{
  "n_layer": 10,
  "init_std_up": 0.0625,
  "doc_mask": true
}
Each number is 500 + 50 x the weight over its row's rms, rounded and kept within 0 to 999. Layers, rows and columns count from 0. Numbers have three digits each. The size before them is the row's rms in percent of the matrix's.

# layer 7 MLP gate, 192x64, rms 0.112, rows 0-99, columns 0-63
090:512455525461554480540449519469554558386446457450558524521512556429526421547540552484437536469521549496442424491516485503486426536470466504498480511508483547533427490474559503521316510597541417
103:511518584600512590479505487435587463431523503454553452487393493488492475488481571487524589448496539414511563454542497464471479418526479504410510483445507431490513441572531575599482484520410522
097:444577494415382511517565484502555429498452520542409465540490411506479527516547450544518451478582515499425459531626505520527432477504491473459449476449540487463485526575450437491527435588564444
094:566449450619440575587564506468501475535508480582582507594519507426453475553470474515537454498480523452535553461443471508503485483573497477508648473454457524433508575543432521490569516435490505
110:514560506468499430482401489436498484603501417403561485486479523524451442460459501437459502523534496503569537441599428532442598574419526441479467514468574544481536461441548500572516465429506533
095:484573556475481572592502559447455466550496551518502531392525573560503489551436526592510425497566495482585450476484517402513379534434474452561449513551508541493499489483467432412507509539454535
097:488422479490598594539465474519588580500519479445513475455526530546543513518603474588384511554536553556451504472460504389507464506473615484465580497528433542498535529438442481482450511530518513
096:484560509527549481510535542511535499482552367482539555446499468457401525574504419544486521480470509449496520448461549442466507506558460540606535591441464595476488481477527485410469485438619573
090:510501468555552397466533505436499440476500502496486487431509485538486667547454457510494515495499556508550498521509497421422480447500514493439572425593420431477427508525481565552596573558449498
095:565449455520575555478454535503535537500468478577537443623479488461455410429476562586575445570504480493524489444480502422545422443541598453544542535477524460456474500451470575490528535592492482
101:508543444504571620522479481589328525503396481490469472457443609597526473528543545453498482464524492456506512603494509479514503547497464486477490564467523459527495529501460403547510433477493466
108:533497560470544541478630458490419455480488492582524457471520522500472624498474499519502480542422614523567464535563508476424528463504484513551465473482419584447420511533512457533403559551561534
105:424482536510461407447511530491523444490485436509513499487502560426494585496514462531510540428375569485424517453516573519492506488401566520514550525560572462540497412527397418453500559483449569
097:477473548522557459491550537584533510470445532542477508453530420592548583471574530508484522474508507469601527537526495507432460413478490500487383539549550597597555555478602470531562483557455489
097:517431517545488475628505451515519507537511499490466626424473611483582558454514414558516542517430504550552472534497433534414526458465443514491526511422555563460456483538450449559450503515550438
098:455475547563415532444489474473552507495514476445513527453476492519422477420566514580456425566468463475532360384510528514536467608537537507535457505571450564521400547509487565486506455452505514
103:605492481515526513494577453488451589475435435514472506487544573515481474481424525516543574503537487493448470495522544504552440505445455408388505517531416526627576498478520426539437494401459532
102:474547541425510492417495501484490459490503344459531530576510491432504444492510513556538444479431501390489513508567531466578441506575474577476478541494501509432483560392423524515609490447479499
103:500570464452582490547453483443572474497490507472509544519438500528387541511540610592475525397536551456510509402500503590501527473481462531499491393433503497578587497502456493465558416506531462
108:481508525512432486591466501492501442443457551499426392481388483418405507463587476507435479468485464512456489388471476459530434392498449528523537472511544427557519569527539441554528450517545498
099:573519531534514472499529524576494541588518440388551482543506416459436450520504573564537587522451471525518542512528582528440587483481591505490520572479502512506529511551451494475552404430434401
097:470554507518544420530433495574542576498468534540517544597493428532518409485477553567527400532431445590509501479466462410532622487462531562498440489501570448416563530553477521543486517508500488
098:586397486497407494542527536512459554494504465506587553440471481450466522535408447543478526517564422482538511496565403545485487510456602477421590508417503492481502482461492509510574506611553549
102:451472597469524477506516603509431471439419471454485578517418448513530419442617513546455561495493576524558533501517472411500498499579418465450526453550536520534499555573535451565467488509530439
102:412444452412469479586543494494538476451510447525449570513459558533541415537524489472402440418536396501516506546570440459495501465580430462477504450447495554475427528516425477549504557479583472
098:532537600545552358527500479497523399513507501595493598533522513492515492508463506511528540442400432589564438412458480448525519544444490476539472484398563479539521535495444556532489445485496464
096:458477476475493510470494541461506507443487419332504491461490489473417462503444476531428514514393454436508485536504441447514510628428570546484520489522528582536438547459569570434526499448450473
102:473490580436543434476527521474468422487539418467553521605509441496588497459498582452406463500429557491505429509431473512477479560487500619427513532462504518498523493530444592537494418569565521
103:522483517427523446621487498509419550545431496499520528480524468382475524546490509498567577465503506491478512505562538451476497476451449479557616485559482531452437464323434475490486456534543465
098:435483643507534472493520426525453499411571430537475544518539466446567473527508479503575480480530497566460570497438473454484415562471530490509592528449520605452549558470436455507514551540405498
101:524431467530513473519573467510556531540442488554559510443450565559536549522444587532563446507474521478481530492448406462568498534637521599581487488407527482510515538542493548424521402514510562
096:517571513455536534472418539477512514549525472432540505437498548592550391489513627590500496499480478435525437468437498430425479439446432510513453475563477565460530561535499559496467459430595510
105:580417474523605534480569557518480447549485541512554525425565531594500518477545513551427521608466484544586521527566571447477523532506534509495449469489502571437526554491538551465390497422534457
101:503514610445525512513503530492484521532524385557522509533556549538479478533561565559503508581445415482486480423477560442503484458494517461534509503481379596530571589581428454499419427510521464
099:604502461611482548596471496477442447494501573530521542344476581537446504519470569385484577476482526500452538464465452504475486488483413492415474594509465505538455493517483487516497511539502446
094:464584474488445450425548452440547505450472535511567460520500552573356508601420527488501461497412493553573522523447487486550542498522578520406516535496598558495519477477485469478571557461451481
100:486484414497436546505511418406446514419503541582593467454539476536518536497449467548535484463446514489451528504527535576476496434525454484476571484531457632427548464469610473508421460551491572
105:493585530464412476517506535469526466438530465487528489540462509529455457447524544546553475502453421527425480443458433492418604391498496462465489422559591535492508471507520411485569447537414601
099:543531543497586453391465511470614498530501482526588412554482545406504554566450451490458586447516567528485533420442425497524460455441483528571528526489493575514531464440505412451478490504462534
098:529440612534529490543490557563441460464470487487433542470485570440597515515472480550514499462471564588502529502503536503540513487544463545560555472468556615454463475461396474499479468613614454
109:464495512539430508447465581509500567482471464464512409588436470603502474448595474530550515506504519565535488524366466401437462550478526421482518545543621541497506562460458491522526476540449496
085:432469454556497550546493583493492473527530435592494497521518512469426527381446507464466476492490547410507469573486518414528469501506457588503539603503470526394583467425492539433530594548513460
096:499529514510513430463513491471567430573513460562574566606510571490510399533512503537483544510629517523425472445483467488506410490478568516441457522527545559522413479536558544606540572513518455
092:541437484543538446513483506568430482499445513475450580490558500508468407452563469469431573448464516441507521459468561455453398414516440450463478478452525549592554429523535513525543420408497415
104:494477542513471381452446425535493427452487491500403524490551560464528489523541432565491484550550470504483506436537469402438426524404543487507563592431547513450415563550475559514546504487433454
102:451538515469522496507500507505558503457589575500490512370465511560427435499486593555541592583546528525539474513455521458550511512455570493550391506463487595553511533462509530572403488502441425
096:494444412488482404460498524516510510512478449474491527497426543502484481464385431576425562442472587542435445439420527459467474491478503517447405524512518432452498404470469539613474527542572483
106:455509522526425509412503514509448538494563429518527514543509482639459510429504531402558496605466459539495465385573475504533501448458531505559490490583564550543494585524564476577449488492513558
092:408393519507472547524547547474540463530512463452457480430461581526474543405570487475521521522555399489568436512447441483464508460405514482458495532492489539556546561490526610573600483457468552
105:435476514479501456456505528517619465487476502529455528490542549371518523547539460572524536517505549477559467460549508468560601621474606523497590418503569455509507552474491386473523491488460519
106:511580401535589527428530522498509561437448462496447525503514471424513448457448396542562514471511510520516404490515448513495421449567495501469539390526533471474576466591537535481525392522566517
096:582504420488537496391451405484495449517528542473470454526564579587450591516505479498415538534482532494530506482486547465419530497592460453472549515395453482433504506465492435532430404521562483
099:546577539469579428460529534583445512440504495507514462439473499510498411430496493509460407523580469492431486407477431434567394496425531534522442416459518497573533538512499582526426466515506465
099:486486452568562517546508483537509594542569529415444466486521571507457453497549488465522448454486422493513450494551547521509548534478506421495397601477552582436458513390427459539467526603464548
099:541450522505409473558542522523568476491454538461597553523499471464387475502420550464543379507496487446484639454424459483506564482525471540530505483475467550440494588520411526430483499552508473
096:482490556513441457503441543475562463508517486426592553463467510456564445514431571389538582510489446484503403551484438427594432434529456521522529492488531483519540475523565488543570456587588487
096:494560471516509478544431539416499516397440463525505576501444504578470442479517466511428510391438449416566484549484506519417542479457584463469531475488584484459495479572540463428557602463502559
097:456558435518535493428518446566479447485471440531517521512465458511522513515517597485463497518574407455563550539689518492545480444497552542512505526465380499458423499588430472540513476479504492
094:487464451411470478471498526503494538536438394543549494546549480468576384543521468500454475569480436508522465534548492505576535534424583560499588518466459600518537560416567521504470560503549411
105:542465520495491498458430520503599570512519442497567518487471548563514483498599443482520510463445402378493487506452562457502503419409470373504507513541504489628576529506489507524495448498567550
104:461522542451506481569470552496483501513531595428504487498501616608533546590571498553592537493478490461543542449462442516558483516487437485461574429492532549559553587583595462493491509556556520
098:489414512525431518460460547519512520607440452475546462483451549482514540444442479616528545502381464499560574497434544495480485544533502513513492471497575425613504490430523403439547434496556515
100:522558395585459556492487521468556421378463477526531491449546535541467493591480389573516516468525502478550582523525491465477424444575457491609543464527511443506482553510506531525442499486480404
103:548519515462526574532434537549557512431433478500467483499416570512475528604539466456521459444530427448568436506539506460465582477477586503388550500435479464469504545455488350500508476500449449
106:348522491521555519488529501495471564499400580429427455477478473522474375468470532490516501471471546556577496539455482517575492503460558534509559373542497527512531461479477489593535504524444588
096:568548508534419420500500550488587416422386419504470558540515442454553491460513525466407499491438506474526523494453422540457534487511537487453509516564524489523393449532356516525480515480502446
106:482469391471532458469552502525514486606401507495589516489471558560459502491576475543470474574473506544464595437556449520446490506550478448531574473492617471518552394470536457528512555565506434
100:562518514542456435515554517494532390519537559411488494525440587485524458579497533428601517500496546413461445544507411550536526479601445498511485447516560493490445524534549493555563556591510429
102:406512453482455495527491534408434467531529532496507531505579468476479480492475539554518516424461494503461541430431460472540412511526534437509585478470401513425497528353521574413439541504583460
096:449454512444484545557581594528483528515467481506557501518509439556447519575538422546435539461454502468445499493494565433504447376445502506560513460480551456579519471554522539516412359519486439
105:550534450532604500458453477508574503423566481474490519471543459486580525469471439485553577531459524549458525476543531428605438481500464514542604459512557444407536442427519502594489560500572443
104:475456569557399470523416550509430408505522479549412567405507513517521449419500513481545539476533527527569576463488526525488471455478553537478565424547517489433414474576453481557534571536577464
102:489500482429381433448512473478631436424546457444466466566429434502489517537473500497455480478483547470560589444516544446524515443530565442482542553472436402478612544481470513537448487519492482
092:483461458523630534446474503494519515531402518482496446440447413581502406549528510472539541460523500481486460564474453474403468548582543437527512490492531467532474419458497519430516458616607512
095:475396496517566493515525513464439560482523521427464567471438571545606495362548547528502455508504436557491489530530493430548531536424488397492538501518435438425470549513431489460416524539523459
106:460474388507460551468516582555474570508495474410479492520521449565413574511520538557538424453532471554475522490475464490458509516447550568486531615621554524565474503442458510455443541510512404
111:555505504457529480549626471537407574508473621531454477526488501438439515497419531555516524545447452478504481592580508423545508522526555483407506477473609534503508490528472508611548462548470471
096:590430613516498527483463461468440561473494521534464452556505523536536492469526575487543501449426433493543523437442549425520404542482538498502611488533558414547437486444556550564404484485446485
100:547485450505525386588527528609454549457442470473458478503541489508592474516463519532495482527450540423585626515515566463490487552473533535499552515534513469470428473559549442519552556618564470
096:544401538498477492573459527576526504609425526629457493488427461516510502575464417512504511524533481559542536454478529447535402520526459545450520480581500458544447584492477480503459527600577518
095:455544476475425541381485542456474539412532537521535469512497577456597546522567507453458545441586646496560478506534545479525460522520571474544489554535482578547448488519462436518481432519432464
104:488502512412489547445592546457491563490462478418461546470439429407487388508555538476483461468494569483506530530534524547541541469478429476514462437555485503398495596567539491497572406470543422
103:499517534530422468406518531437512488500549448525506508533505531496562413560414601538498448517495427465498465449517529541508662548417497506541556479518496590575522509576499488523418441551547471
093:553527541512459505565458472589460520546435544455436488451495539441467487499550558482580415549520455390477452572607540557561455461548477578466472543475554447550479494534420455515396504547483492
097:545535512488523579551575550539514569580563513472489497446511456564536454427535499476620557545558509583517574471436569569469530536463600485532510562501557571461500561479477519495500509422417440
093:462486443424553450529525440455493448584474571460451485475556359505518497494503443353477480476515550496543413527369450523492541483488542505617530448465510550569470497482463521493493514489518488
100:537544473622483478444448520453449484558487498564636514444532522482552430390529558504521506517457573591452543437488457592528538547411498521546529582466535461455499530454483438470523488483463493
097:481475474426454503471559415526515521470560450448529494539456464446540402459476651528485573481486436517531471539535429557523503583472485434500575487406505404453460540472479474482444544448550434
102:540518459522489568468574469508507499432496410497533484538448456573491485527497553572495473473543572476465610497566546408420510524394489544427501565480405501513516469471458545488571492630548457
100:492498434493463457463523545550483471426509495529460535467500511607543370565475581529515445410450520523508423621536517455464470591501388533483468484437535546507480568479596490533472520508516452
094:496528511519499490608601491534426405571498438484496565532573464551426464456503514502509472389472611479424510484521478534455497584552478483539573477470456521637557499456491486508552486483479450
103:519500569399529545546521520476604450516444536471479593476511495546531582572532519558507533474417470483444546448500590486493585582462459575504490498497491483420538444425481484584488416503501405
107:451537412479503471502578501511455453441474603475447580531471526464468532392408571456470574426528537454525479491449520555522570459559521465545519381431530504435565504497478510576483482438515453
111:540485493516463518545503471489481458464554490504480486490526453518531428398463516577539566504433403468541385661550602508487417526480582483466534465457501563510578514543507546546543515529541553
100:441528548535526497498553468452520502516554495551514443489434488551526589480568472620523479498581415441441437625492535536526450457498504571503581481520509485493552498573426493454535402426562546
106:430540472511524514493465488528511484477521445535527380452507448493427600480555553496423532511534482467582566472602455564501527403423579458489458477462563540451596524432490561439535529440482479
098:398460455526454443459521455480465450515564580468585520449393501552437497411421547387489520473488478478462551535528514553585471418501501516546458469509491498515548506467568469602562503572482541
089:546532481539494499482503510505482532433417499468438551565490569489577455470651545513474544525472465476482427482448538526410453429488502467502565595500558527521462526569468584476439562579443587
100:542519490560491486467497502556443566616483466530518404484508465473506467423548493468514489575524515561480475499414431496476382433473576539543510554404561607474516550474587452499498469498593502
098:486582510457594514457455444500543478470544405555463362563556468458434465518427571498416492527542504517516475463515581542511517431472497482481501546580553624535469487514482487475393543497509521